Part of a small language model's weights: RMSNorm before each block, a variant of SOAP for these matrices.
Each number is 50 + 12 x the weight over its row's rms, rounded and kept within 0 to 99. Layers, rows and columns count from 0. The size before them is the row's rms in percent of the matrix's.

# gate: layer 6 MLP gate, 2048x512, rms 0.0582, rows 1511-1519, columns 0-255
# up: layer 6 MLP up, 2048x512, rms 0.0594, rows 1511-1519, columns 0-255
# down: layer 6 MLP down (transposed), 2048x512, rms 0.0425, rows 1511-1519, columns 0-255
gate1511 098:48 51 26 42 57 48 40 43 27 56 56 43 41 62 62 52 40 62 57 35 46 52 54 55 51 59 53 62 49 44 42 48 67 55 64 69 64 46 48 50 73 67 34 70 58 45 37 48 51 50 60 48 35 54 52 76 43 38 52 55 53 58 57 46 75 45 55 37 33 30 56 43 57 44 50 57 49 44 49 88 75 62 37 61 67 55 58 62 39 37 67 58 37 55 54 38 41 43 63 31 57 56 35 58 57 43 72 46 61 54 57 57 47 61 31 32 62 37 46 66 45 50 39 67 53 39 55 54 49 32 53 59 68 62 63 60 33 48 47 70 68 32 24 48 59 47 43 51 43 47 57 15 31 25 34 49 33 61 39 55 41 39 34 43 56 50 67 42 33 63 54 35 28 49 61 50 34 45 56 43 46 36 65 69 39 44 61 60 60 52 34 56 57 74 54 55 46 64 68 53 39 45 51 78 66 65 35 45 52 72 49 32 66 35 64 56 44 59 52 36 48 57 64 36 44 53 41 66 49 56 45 49 54 43 57 54 40 41 38 59 53 43 37 41 28 53 43 37 55 50 55 35 44 63 43 50
up1511 100:39 41 48 56 36 44 59 56 48 31 74 49 58 62 45 45 49 42 55 49 53 48 52 54 50 41 48 50 49 45 59 46 48 51 30 56 45 62 73 45 57 48 43 63 34 52 66 38 42 49 52 62 52 65 48 55 50 39 51 39 52 15 61 48 50 39 38 50 51 43 38 49 47 57 71 65 46 53 37 49 29 60 47 39 43 44 39 56 56 43 41 42 36 63 51 29 57 44 66 48 50 43 44 35 52 45 61 29 47 52 46 51 60 42 56 58 30 50 67 21 60 49 44 64 43 40 69 50 72 53 48 57 60 31 46 43 50 42 37 54 63 40 53 64 55 44 49 43 48 68 46 65 59 35 39 57 43 59 40 55 57 75 54 52 47 48 64 60 65 55 57 59 70 32 35 42 30 54 44 60 52 46 64 44 49 15 75 72 38 32 52 45 48 49 43 39 44 61 50 47 58 63 42 51 73 56 48 68 62 44 49 63 38 75 40 40 62 55 47 55 68 48 25 67 54 47 56 57 67 49 64 63 59 45 63 57 28 37 39 68 45 61 56 64 55 42 68 40 54 61 56 56 58 57 35 31
down1511 097:65 59 53 52 49 65 42 74 60 36 72 38 49 34 44 24 48 48 60 41 50 57 77 67 45 40 63 43 60 49 39 63 54 52 52 47 55 42 50 37 47 56 47 61 54 49 38 63 21 51 48 49 63 50 52 50 52 60 33 54 60 58 45 46 53 48 48 47 44 47 70 48 55 38 21 68 54 56 66 33 57 47 40 64 66 55 55 48 56 68 54 51 38 66 68 57 81 72 50 39 52 72 64 69 49 37 58 48 48 66 51 60 57 43 54 25 74 56 52 67 46 44 35 71 48 49 51 56 30 45 36 35 51 67 41 66 37 52 56 66 44 57 51 58 67 63 44 51 56 66 51 42 47 73 62 29 79 49 66 55 47 48 34 45 53 56 67 61 31 59 46 26 40 52 50 60 51 52 59 44 59 47 49 49 46 42 29 43 63 66 18 48 74 60 52 48 26 61 52 42 31 42 57 55 54 30 73 34 48 42 57 37 62 36 41 63 59 61 49 41 48 40 67 46 45 57 53 86 41 44 40 42 54 37 57 76 60 47 27 32 56 44 44 54 28 43 49 54 48 50 48 37 42 47 49 50
gate1512 099:42 37 62 54 53 73 37 56 37 45 43 33 46 65 40 52 55 73 33 60 47 53 30 59 63 49 50 54 60 78 38 59 64 60 41 62 45 56 58 51 42 36 75 63 33 76 33 43 48 77 56 49 30 32 49 70 67 46 76 68 39 72 45 42 53 44 51 27 36 62 61 53 35 51 47 55 66 42 43 65 43 51 47 61 51 48 48 29 36 48 54 49 53 54 44 38 55 49 56 58 64 41 50 56 50 42 43 36 34 59 81 42 21 48 62 33 39 38 41 45 50 51 27 52 43 52 50 79 43 43 47 55 45 83 59 28 67 65 60 41 71 60 44 61 43 52 61 49 50 37 21 53 43 37 28 46 62 30 42 49 43 54 50 41 26 47 44 69 51 60 48 45 75 38 49 47 39 53 42 59 72 61 35 41 67 52 65 61 59 64 27 41 34 59 56 41 59 52 55 31 40 65 42 42 57 53 55 80 53 34 46 45 60 51 40 32 58 27 37 69 63 46 53 51 41 38 44 62 44 45 40 43 66 72 47 34 63 58 45 61 43 43 65 51 53 39 53 60 31 56 58 48 35 36 56 54
up1512 098:53 48 56 35 64 55 56 50 48 61 61 49 54 40 35 65 46 72 55 49 58 72 31 63 83 46 68 51 69 46 55 56 50 53 58 47 42 46 57 36 63 43 45 45 47 54 42 60 62 42 48 64 54 45 67 26 50 61 72 47 37 85 31 36 31 69 47 25 21 66 22 42 62 49 46 58 55 60 60 54 32 53 48 65 84 53 59 48 51 33 60 30 59 49 64 67 47 32 66 47 73 43 48 43 38 42 57 36 55 73 43 40 39 31 49 42 63 72 44 47 59 58 54 48 53 59 50 74 40 28 53 37 63 64 46 51 44 54 59 43 45 61 37 53 60 38 45 61 63 62 61 40 55 47 55 54 75 37 66 50 35 24 50 51 45 36 45 58 47 53 47 54 49 43 54 53 62 64 33 43 61 47 52 54 74 45 50 43 45 48 80 47 44 36 54 54 50 67 62 41 33 62 33 45 46 54 65 46 45 60 45 48 55 33 47 57 37 56 57 43 31 50 48 76 74 42 66 65 55 38 44 52 55 38 57 37 70 51 56 53 42 64 41 45 63 57 48 43 47 43 46 31 48 40 57 47
down1512 097:58 39 57 51 35 29 65 40 50 44 70 50 49 53 38 49 31 48 34 40 39 35 53 47 46 41 39 60 55 63 52 47 48 55 43 69 48 57 43 52 43 44 42 58 29 47 42 51 54 57 35 48 44 39 41 63 61 54 40 62 55 60 71 57 48 41 57 58 63 58 48 51 48 22 51 42 53 21 54 52 46 56 42 47 25 53 54 32 46 52 38 63 52 53 53 64 43 41 54 55 46 65 43 53 51 58 57 36 29 31 47 61 50 55 34 77 52 61 68 47 20 44 55 62 41 57 36 58 51 62 66 45 36 57 40 33 41 45 28 39 40 54 34 61 48 70 61 36 39 68 62 64 55 50 56 28 35 38 38 58 56 56 54 53 44 66 44 54 66 54 34 61 40 47 30 43 38 43 43 53 62 72 66 42 65 40 42 40 35 41 40 58 45 49 39 35 58 42 58 48 48 29 82 43 57 50 61 34 66 67 52 54 58 59 59 50 62 42 34 51 38 44 56 53 50 48 62 77 44 76 74 59 58 54 42 64 46 41 38 45 76 76 59 49 54 54 45 46 54 51 52 59 72 51 55 50
gate1513 106:51 57 64 40 30 37 50 62 53 49 65 51 46 51 56 66 41 34 34 51 55 56 50 52 35 50 46 45 65 50 37 55 44 47 40 54 27 54 37 36 58 75 45 38 50 50 56 64 60 43 26 52 45 49 45 82 68 34 32 34 41 41 50 39 44 39 48 75 47 50 37 58 54 59 37 31 58 51 55 79 33 65 60 62 44 52 33 38 53 39 32 73 60 36 28 41 52 72 40 52 37 57 42 45 67 58 51 58 53 63 59 46 47 46 33 52 29 38 43 65 46 69 32 33 35 39 53 48 54 43 46 62 29 58 43 74 59 40 49 42 46 34 65 49 41 51 30 38 57 51 48 52 39 33 42 47 62 48 38 69 40 52 42 33 55 39 62 65 57 65 43 50 41 51 67 60 42 53 46 57 61 48 39 33 45 46 38 51 51 70 52 61 35 42 44 28 75 39 53 66 46 42 30 86 47 40 33 36 45 18 69 26 58 38 54 49 44 39 40 74 64 29 54 52 52 40 53 52 52 41 27 36 14 60 67 55 66 41 27 43 60 59 68 46 62 83 67 67 57 60 66 65 51 38 56 56
up1513 102:58 60 38 44 64 40 38 44 71 41 48 41 59 56 62 50 64 50 54 53 31 56 27 45 46 49 35 53 66 64 63 60 55 39 45 57 60 42 63 53 46 25 51 65 44 65 77 41 60 27 28 58 52 66 61 53 73 66 43 41 43 39 55 45 43 51 30 57 63 67 45 56 44 50 49 52 51 58 57 49 45 55 54 37 55 65 42 26 46 53 60 40 70 61 30 56 59 68 61 24 45 42 48 52 70 42 41 25 48 58 47 55 48 43 61 42 85 57 60 65 59 76 40 42 59 62 47 46 68 43 44 55 55 44 48 53 52 73 49 53 43 62 59 57 34 40 37 65 61 43 67 65 49 37 57 37 64 74 37 54 71 46 44 33 63 54 76 46 51 75 51 45 54 54 51 33 62 69 62 68 73 45 70 27 40 55 56 64 65 53 69 39 38 54 48 50 55 46 56 61 64 32 55 52 28 48 24 36 56 53 56 37 55 54 48 65 61 31 63 58 36 54 41 84 74 61 67 55 54 61 43 53 48 42 64 57 42 75 39 42 49 53 52 35 38 32 47 37 46 59 22 47 48 71 55 41
down1513 096:52 63 49 36 53 56 58 53 60 61 53 53 31 50 25 57 72 53 81 39 40 61 49 58 62 40 41 38 57 53 63 32 38 40 46 50 45 49 43 44 49 43 55 56 65 59 36 27 39 41 53 54 45 34 37 38 41 25 47 38 50 65 41 50 56 55 41 42 45 52 28 35 54 56 50 67 53 48 67 34 49 51 83 23 28 63 56 44 51 48 69 30 25 56 64 59 42 38 61 43 70 45 49 68 62 37 71 50 54 48 50 39 42 56 45 34 54 65 47 35 71 74 52 34 79 37 68 45 38 47 84 62 41 52 66 74 58 46 46 32 54 53 54 48 77 40 62 46 50 36 30 61 60 55 58 50 43 75 60 53 47 45 69 60 55 50 44 49 67 42 37 37 46 53 52 42 59 47 62 66 42 52 42 66 68 42 37 54 60 41 50 66 50 56 57 61 66 49 56 50 58 67 57 67 51 52 63 66 51 41 41 66 49 45 68 29 46 49 66 41 49 53 47 39 46 75 51 63 48 53 42 58 43 28 64 41 58 49 69 41 35 49 59 35 39 32 48 68 39 35 55 49 64 54 35 47
gate1514 097:42 39 38 43 26 59 62 59 45 52 40 36 54 49 69 53 34 28 49 62 27 38 32 54 52 54 37 61 27 68 68 61 42 48 53 57 62 43 64 56 57 51 52 45 56 57 43 49 72 56 57 43 45 57 47 62 67 63 48 49 53 50 60 51 32 45 58 50 42 50 46 44 18 39 28 67 32 54 44 58 50 67 69 45 44 63 75 45 58 62 50 57 46 50 52 44 59 63 48 51 58 42 53 50 48 35 54 64 39 55 35 53 34 36 46 45 40 53 42 38 53 70 53 52 54 38 49 72 66 61 54 44 49 71 38 49 44 62 52 54 41 38 36 64 41 52 29 68 65 62 45 42 25 48 39 61 53 67 40 62 42 49 48 54 17 40 55 69 31 45 58 68 71 28 63 57 49 61 32 43 64 61 56 63 64 49 43 36 46 62 34 35 69 41 61 62 67 58 54 43 45 43 60 28 42 34 71 62 64 55 45 56 51 66 58 27 35 53 68 41 38 47 36 34 57 42 56 59 38 45 51 46 52 37 40 37 69 43 33 41 41 44 69 19 49 42 52 40 52 49 40 48 41 50 42 58
up1514 100:58 49 60 53 38 62 56 57 66 36 63 63 39 48 32 49 73 58 51 21 62 59 54 36 47 32 55 49 47 70 44 24 45 63 45 53 56 45 41 56 41 50 27 34 46 33 60 53 42 43 23 55 35 43 19 38 47 51 52 53 66 50 59 49 47 38 55 59 62 54 65 65 55 56 69 25 64 69 48 69 63 55 29 42 55 53 36 42 45 42 57 44 41 67 62 51 55 47 54 67 62 45 70 54 66 58 49 49 59 38 38 43 58 72 34 58 54 29 50 53 71 58 46 51 57 53 29 25 31 66 63 35 56 24 49 60 50 65 26 71 64 54 46 31 52 53 28 51 45 49 39 50 60 50 72 45 48 67 49 35 44 52 63 77 40 57 38 49 63 20 29 55 51 62 45 57 52 58 55 66 47 65 61 39 40 52 37 50 34 61 51 47 53 45 70 47 51 52 57 44 23 45 39 52 53 52 38 34 65 61 51 64 36 76 54 70 54 64 62 46 50 48 30 48 45 57 49 35 63 37 37 57 39 45 49 63 37 56 39 45 39 53 39 49 38 23 48 31 54 35 35 68 43 42 39 42
down1514 101:51 45 55 46 44 60 47 40 65 46 43 49 41 18 36 49 43 40 47 45 74 51 49 26 29 55 77 43 60 59 65 45 37 62 53 53 27 28 61 64 41 35 72 51 46 56 51 44 61 40 39 44 50 61 52 42 24 50 51 42 53 65 62 43 48 60 30 38 36 45 35 40 51 44 44 62 50 62 47 39 40 43 43 60 67 62 40 46 53 32 62 67 62 62 69 57 64 41 58 41 20 42 35 78 40 50 54 50 62 66 53 46 46 57 52 70 60 53 63 35 55 68 66 31 58 77 16 44 35 48 68 50 41 41 29 45 35 61 60 44 42 40 28 37 53 71 61 38 42 23 52 61 40 42 60 39 81 62 70 59 56 46 47 40 22 58 43 50 48 43 54 52 57 45 34 37 58 17 55 48 53 39 42 29 49 48 51 64 42 44 63 59 53 50 49 60 43 39 57 39 55 41 61 38 45 45 70 43 70 45 46 44 70 64 53 60 28 38 60 62 61 64 46 42 68 34 30 42 68 45 63 56 65 34 53 44 26 49 49 45 47 40 52 32 61 49 51 53 60 67 30 57 57 51 47 29
gate1515 107:55 45 52 45 52 27 52 36 40 44 46 43 34 66 60 49 51 53 60 42 63 52 76 48 37 43 72 58 32 57 46 38 38 38 61 65 56 69 60 48 50 65 49 49 47 18 18 49 50 75 48 65 41 38 50 48 53 63 45 62 45 56 43 57 50 48 66 63 39 53 52 42 65 59 58 45 88 60 49 53 67 55 53 58 46 32 36 48 29 58 40 38 51 56 50 39 35 44 52 63 48 47 79 47 60 45 44 51 55 53 41 46 38 57 67 55 38 41 37 62 37 27 56 60 58 52 53 31 47 47 30 58 48 43 38 35 39 59 42 40 45 56 58 21 51 58 56 58 42 57 54 66 32 50 46 50 56 40 31 65 35 39 56 51 51 42 40 43 57 55 55 45 47 52 53 53 42 54 31 43 69 36 63 22 43 51 29 38 64 40 59 44 53 48 30 45 57 54 55 56 49 55 46 47 70 39 74 41 49 64 49 30 55 76 48 62 77 59 61 57 51 36 63 55 68 35 39 44 52 53 46 56 44 75 35 44 57 54 58 45 42 41 63 24 86 85 48 51 82 75 19 60 48 38 68 61
up1515 102:62 55 20 54 55 33 67 41 51 54 45 50 63 69 37 58 47 41 31 53 68 30 48 52 42 62 58 50 75 53 43 52 41 63 49 71 68 45 48 50 31 59 45 54 73 47 51 47 52 59 57 36 42 59 33 34 57 57 51 32 41 50 36 40 36 49 25 52 43 66 82 41 38 58 39 68 47 44 53 31 45 34 57 59 51 49 64 58 43 47 61 55 60 56 45 51 35 34 50 39 47 35 51 43 35 43 56 58 49 50 74 37 67 49 64 54 53 42 41 41 52 36 42 52 24 59 35 57 50 43 61 48 38 53 46 50 22 56 51 38 53 31 48 57 51 60 67 48 47 42 45 63 35 55 53 60 64 40 68 58 67 55 50 27 61 34 57 54 39 49 50 41 43 34 52 52 47 62 53 54 47 61 63 29 59 58 40 37 59 56 53 43 57 59 40 56 66 49 56 50 47 74 58 34 61 49 74 43 43 37 42 44 41 54 49 37 49 15 54 46 61 53 57 40 65 41 32 30 55 60 38 41 41 69 45 53 56 35 39 58 31 60 47 50 71 38 36 37 52 48 81 64 61 32 65 65
down1515 107:64 56 50 44 65 38 34 46 50 38 53 66 64 75 55 56 61 54 58 49 44 51 66 29 57 63 39 53 46 31 54 42 58 59 83 47 63 47 56 46 52 66 40 73 15 46 51 61 50 48 37 29 64 44 50 61 41 36 50 58 51 45 52 49 40 78 38 65 58 63 58 61 75 41 59 33 46 48 66 40 40 62 28 63 56 42 43 37 39 61 38 49 44 62 51 42 79 54 48 55 60 21 60 25 57 35 39 75 58 60 40 38 35 65 31 61 45 52 47 43 60 18 48 57 49 59 60 48 50 37 47 53 64 60 60 56 30 41 48 39 39 38 30 55 42 33 49 48 47 47 65 35 42 52 67 37 30 42 38 62 37 23 55 67 54 60 23 51 42 67 82 52 57 57 57 53 37 52 53 65 29 40 47 21 56 29 68 47 44 93 52 42 53 64 45 65 53 15 49 56 57 72 40 56 40 56 49 50 49 62 34 52 48 56 38 49 39 48 52 46 45 41 58 30 33 31 56 77 72 58 50 56 47 50 57 46 46 48 52 42 41 48 62 38 51 72 62 27 52 50 59 65 56 57 68 49
gate1516 095:57 36 63 67 51 52 85 49 52 42 37 45 50 59 58 47 37 34 72 41 45 38 41 41 41 48 62 70 50 62 51 31 42 62 75 57 62 55 65 55 42 60 43 46 51 33 49 41 33 51 52 45 37 42 63 50 41 40 56 44 59 42 44 32 29 31 39 39 47 46 61 48 57 69 60 64 86 33 51 76 65 57 61 14 41 50 62 47 58 57 45 53 62 71 67 61 53 36 46 43 38 44 32 47 47 67 56 50 41 48 43 59 58 53 43 28 46 62 52 65 32 63 63 58 45 28 43 39 42 53 68 57 44 74 60 39 41 29 39 39 41 48 41 47 34 28 59 48 57 36 55 41 60 36 65 20 43 57 47 55 68 54 59 33 47 52 68 64 49 55 39 45 62 50 32 56 24 55 72 44 47 53 61 51 36 26 42 46 51 70 53 53 41 53 60 52 63 53 46 66 45 63 37 73 45 49 64 60 33 44 60 46 28 52 52 52 52 54 23 60 43 45 61 44 62 52 55 58 44 66 42 54 50 49 52 68 62 79 38 57 52 38 59 38 49 44 42 46 51 29 41 35 48 69 43 66
up1516 103:54 54 57 56 46 38 75 40 62 51 54 52 57 66 62 33 33 36 70 50 58 33 37 26 31 67 40 40 43 51 41 44 39 45 53 31 66 77 62 58 54 30 55 44 64 39 50 46 44 48 55 50 46 32 44 29 39 50 65 72 50 51 33 49 55 35 39 36 45 48 50 37 43 55 74 43 63 38 66 61 60 62 51 27 47 71 53 43 40 40 46 54 61 49 64 52 66 28 43 42 48 62 54 34 33 55 36 52 45 57 38 67 48 46 50 46 52 70 43 61 63 47 49 34 43 39 53 45 40 33 55 46 59 54 54 47 63 43 39 39 48 40 45 55 58 61 58 45 45 53 55 49 44 42 65 30 46 54 42 63 61 59 51 19 36 48 56 35 61 52 35 43 62 67 38 45 62 35 60 45 39 52 69 59 51 34 39 39 47 54 42 68 53 54 40 59 54 27 43 71 49 55 40 47 54 67 39 54 45 57 73 32 59 49 41 23 42 37 49 73 42 43 56 55 51 64 51 50 47 60 58 66 69 40 62 65 22 63 36 66 74 48 46 38 67 47 28 40 57 18 46 57 43 47 61 46
down1516 099:27 55 64 62 49 73 50 69 47 44 63 48 60 39 62 47 52 52 69 61 30 32 48 48 78 46 17 32 71 63 50 55 51 58 49 50 42 54 49 61 70 50 60 62 46 61 29 24 48 45 31 38 61 50 60 36 39 61 46 66 48 66 72 58 41 45 53 32 53 38 42 49 58 51 70 35 35 63 34 31 47 56 43 49 59 46 36 61 57 54 56 57 40 61 53 60 67 58 44 40 68 76 41 43 53 52 45 41 50 56 53 30 60 63 64 31 34 35 45 50 55 52 27 45 70 45 47 54 55 41 29 56 62 43 70 48 37 43 44 46 52 64 47 64 42 79 44 67 54 44 45 44 48 55 55 45 67 56 47 29 07 44 41 44 39 41 59 80 40 41 56 65 41 61 49 31 31 31 51 43 62 44 52 62 49 52 53 62 61 30 45 50 44 59 20 65 35 71 25 44 42 44 49 47 29 47 46 54 37 49 67 43 57 61 48 58 45 40 48 22 48 58 40 57 50 46 39 55 26 49 55 32 40 43 38 61 60 44 42 40 47 61 47 55 63 48 52 36 52 47 60 67 60 48 28 30
gate1517 097:45 46 56 53 53 55 43 46 29 58 43 60 38 33 62 67 55 48 31 58 56 61 38 55 47 35 64 30 48 62 42 42 29 54 57 42 53 48 64 42 48 60 41 67 74 61 40 66 65 36 58 57 44 44 46 70 43 28 49 38 55 54 46 48 62 51 54 53 49 42 34 28 51 59 22 20 46 55 43 63 53 52 45 41 42 32 64 69 55 25 44 28 29 48 60 58 46 41 53 53 47 58 36 59 10 67 53 49 69 46 64 39 52 54 42 60 34 56 36 29 41 52 41 56 55 42 26 49 44 43 55 59 22 46 34 42 49 36 47 36 58 23 41 49 47 61 56 53 54 47 48 64 54 67 56 44 58 24 50 26 53 66 71 35 59 47 75 64 57 49 49 38 42 39 49 52 75 60 49 35 37 42 55 35 55 73 47 55 47 54 45 40 75 51 33 43 62 49 37 64 51 72 66 65 55 43 38 38 28 56 47 48 50 43 48 53 45 54 38 48 44 37 55 41 70 64 50 45 31 66 56 44 25 60 28 42 72 42 42 22 61 72 51 50 43 57 32 50 48 50 58 21 50 64 43 23
up1517 097:44 45 52 38 39 50 42 77 51 45 53 47 59 46 56 46 62 57 70 62 64 57 48 48 48 44 45 57 51 62 58 38 39 55 43 64 69 29 52 39 34 47 46 41 53 55 31 45 50 37 50 62 64 58 39 62 24 38 52 56 43 50 30 66 59 28 54 33 69 30 50 52 56 53 43 68 49 58 67 34 33 17 65 53 48 44 45 56 59 45 55 46 40 40 56 55 56 38 40 60 46 58 44 45 52 40 37 42 48 40 48 39 48 61 37 81 58 60 57 37 69 45 59 50 47 41 73 46 58 51 39 44 53 29 82 84 22 53 41 55 42 58 44 62 61 59 42 63 48 44 33 83 41 41 54 51 42 54 57 48 57 53 41 73 67 52 28 40 32 36 50 58 49 46 60 42 53 35 61 52 53 60 66 63 59 49 60 62 56 61 39 54 47 54 22 61 38 51 43 53 66 51 49 77 53 56 70 69 21 34 44 65 58 61 30 36 28 34 39 71 71 83 50 58 37 27 45 70 47 67 33 54 63 61 39 48 56 51 49 47 46 42 47 43 43 60 70 45 53 38 35 43 49 55 62 40
down1517 098:31 39 57 25 42 49 50 40 54 60 56 48 48 42 71 47 27 67 38 42 49 48 43 40 54 45 25 41 25 49 52 69 38 39 63 32 48 68 35 27 65 55 58 35 65 43 61 52 40 43 70 56 62 45 27 49 53 41 30 53 36 50 67 57 57 63 43 56 61 34 50 46 37 43 79 32 44 49 40 56 60 61 42 42 40 51 47 40 46 39 24 72 77 63 39 66 38 54 72 60 51 55 45 65 63 23 32 59 38 32 43 69 41 34 63 57 50 34 43 48 58 50 50 37 50 57 45 56 47 47 59 50 56 52 58 41 37 38 38 53 61 52 36 51 68 38 52 61 47 46 51 61 41 58 43 48 74 53 54 43 79 53 63 29 31 36 43 50 47 54 48 40 52 60 54 43 42 52 51 44 32 43 69 42 23 57 40 42 35 51 48 49 52 50 50 25 44 61 07 34 44 41 77 27 58 52 28 55 72 65 57 39 63 33 75 31 70 62 66 23 48 18 36 55 37 59 66 47 39 43 31 31 56 41 33 52 76 49 57 47 60 70 46 34 56 51 47 24 70 57 60 50 54 42 43 47
gate1518 102:22 34 52 62 42 28 51 63 48 67 61 28 61 41 62 43 60 64 44 80 65 23 39 50 73 65 37 42 71 44 56 55 33 65 59 72 42 42 52 21 40 54 52 51 48 43 53 40 52 54 30 55 46 50 40 36 52 41 50 59 32 37 46 44 24 38 65 58 52 66 39 60 53 59 75 58 44 71 55 39 59 39 57 34 49 55 60 46 43 39 59 33 60 54 38 36 50 50 40 54 66 37 34 56 56 61 46 69 31 64 61 52 63 38 51 41 29 62 34 66 56 62 38 28 54 39 45 58 53 53 51 59 49 51 47 50 59 53 55 32 38 53 49 66 40 56 35 58 60 37 39 66 50 72 52 32 56 65 48 49 31 61 48 49 37 50 52 51 49 42 65 35 46 59 32 59 53 35 58 47 56 54 49 45 48 63 28 37 49 44 26 38 56 53 60 51 76 40 51 59 53 48 50 66 36 64 31 45 47 44 66 52 34 37 59 60 38 58 50 72 50 30 57 43 66 42 67 42 52 50 56 25 54 43 76 52 41 60 53 55 76 54 26 53 25 58 49 60 52 60 60 45 38 49 43 51
up1518 098:39 42 48 72 59 52 33 61 61 63 47 56 39 48 54 61 58 64 48 51 44 53 46 65 50 36 71 50 34 56 65 59 68 41 58 56 46 58 64 45 52 54 72 56 33 40 36 52 62 40 36 45 42 59 33 57 79 50 59 61 51 56 49 43 71 48 64 62 45 49 69 34 54 51 36 55 63 60 40 30 59 74 44 48 37 68 44 59 48 46 54 31 50 55 41 51 52 47 65 55 53 48 36 60 43 55 57 53 30 56 48 51 69 49 47 75 49 69 32 57 53 34 55 58 56 39 47 36 65 41 64 63 68 57 48 68 57 51 52 56 23 49 63 49 40 48 60 55 64 46 56 50 48 68 32 62 47 47 72 63 56 38 33 56 51 47 65 46 50 45 43 45 68 51 42 34 59 34 64 58 19 56 39 56 63 48 60 46 53 62 42 69 39 63 57 57 48 65 61 54 48 52 73 50 61 28 53 48 64 41 60 55 53 58 56 38 62 74 40 30 56 63 46 45 70 62 35 42 30 65 55 50 36 46 64 35 64 54 51 36 64 59 53 57 29 64 69 67 57 38 23 40 54 35 56 60
down1518 102:43 46 66 60 53 65 32 38 46 50 39 25 52 36 54 60 27 29 58 42 58 44 67 60 46 36 23 69 30 55 49 32 63 52 44 23 56 30 57 60 44 49 42 38 60 64 33 26 40 45 74 25 46 52 58 60 51 34 50 64 64 58 46 56 48 77 52 66 66 71 53 46 29 41 40 52 49 31 71 35 77 49 27 64 51 54 34 59 68 37 49 65 30 48 50 43 45 35 52 60 50 24 69 39 39 65 39 57 56 56 38 32 58 46 60 68 55 36 43 76 52 37 59 61 51 68 32 40 49 59 58 47 28 50 39 38 46 46 46 32 50 47 53 68 54 25 54 42 53 31 64 35 55 60 40 59 47 39 45 51 56 44 49 33 60 42 33 51 71 45 53 59 42 35 68 59 56 52 36 61 55 40 49 58 48 56 28 51 34 59 54 49 73 33 53 38 28 69 54 42 54 48 43 42 51 64 58 43 26 57 30 59 32 64 52 41 49 68 60 36 66 57 43 47 26 67 50 32 23 40 41 42 54 47 44 63 64 47 40 33 21 43 71 66 62 52 38 58 42 63 54 37 68 67 53 31
gate1519 100:52 62 57 42 57 40 66 66 38 45 39 40 51 78 29 58 37 65 49 58 45 62 57 54 44 53 53 39 70 39 52 43 65 68 58 52 47 31 58 25 55 41 65 67 74 73 52 33 48 38 65 51 50 48 49 54 50 49 64 55 54 47 46 50 54 53 58 68 47 41 56 60 55 67 59 44 78 36 52 43 59 52 41 42 46 56 65 55 47 49 41 56 67 46 46 52 23 51 47 55 46 47 47 56 45 57 41 66 71 55 62 39 57 55 67 51 80 56 60 33 60 35 46 53 70 40 38 63 78 28 40 53 57 55 75 44 47 72 46 53 56 58 57 36 41 31 52 59 41 39 37 48 48 22 60 63 67 34 38 58 48 43 53 54 51 68 46 57 60 33 57 31 67 42 47 24 32 48 39 48 48 33 70 55 50 66 48 44 42 35 40 49 36 49 29 51 48 47 39 67 45 58 64 35 53 51 37 64 64 60 42 50 34 47 54 57 56 50 36 44 45 62 40 78 53 60 56 66 54 41 48 64 42 27 56 52 66 59 37 50 55 47 64 50 45 45 49 48 53 49 52 30 34 76 55 44
up1519 099:65 58 35 56 34 55 48 49 45 57 76 32 55 36 42 34 56 40 58 49 23 38 54 37 68 79 56 59 46 51 53 49 47 43 48 45 46 57 43 34 64 84 40 24 60 44 36 60 56 49 66 40 52 57 52 64 42 38 27 56 44 60 41 62 55 50 39 59 47 43 60 57 61 55 50 67 47 40 75 44 35 42 35 65 31 71 56 59 44 59 32 60 53 44 38 49 45 34 56 49 58 49 46 53 49 57 54 55 54 56 46 75 42 50 37 44 57 44 62 80 59 74 46 43 42 30 58 60 54 72 49 37 48 53 49 39 67 51 36 62 55 71 48 47 45 47 54 37 45 52 77 49 57 55 28 45 42 38 38 40 55 47 48 29 54 37 43 41 50 64 55 63 61 32 48 70 33 60 38 59 54 61 34 48 39 46 57 67 36 45 49 60 71 28 44 46 71 70 24 60 51 64 55 50 52 50 38 36 55 39 56 61 52 52 60 63 41 51 39 52 54 44 41 34 29 48 38 32 51 51 50 47 51 64 40 64 55 64 45 35 47 40 46 39 43 47 33 41 62 37 42 65 46 29 56 56
down1519 097:53 42 34 38 61 68 59 39 52 65 47 69 60 39 58 51 48 40 35 46 52 45 42 60 55 60 58 64 59 38 44 51 63 29 40 47 46 60 57 36 59 52 60 71 40 48 46 61 38 55 45 41 33 46 38 56 50 38 58 47 44 39 57 45 42 41 53 69 35 59 54 62 35 61 54 46 53 59 40 21 43 39 63 39 60 24 45 27 40 27 39 47 52 40 37 36 63 38 37 28 56 53 33 46 47 63 67 48 45 60 59 61 37 53 58 61 40 39 67 35 61 51 44 57 54 29 60 45 42 53 80 38 28 61 55 66 68 43 69 48 54 47 42 28 24 51 64 38 35 51 45 74 65 47 66 61 40 45 47 38 32 56 52 65 60 61 62 53 64 53 44 64 34 55 29 67 43 46 83 43 42 90 49 57 42 52 60 51 49 72 62 56 31 53 42 49 34 41 56 51 52 50 73 62 38 34 50 31 52 55 67 37 52 43 73 25 58 69 61 46 61 61 55 52 50 34 41 43 48 16 66 47 43 51 66 61 31 37 49 45 58 54 44 30 56 72 45 38 49 47 34 41 49 62 46 43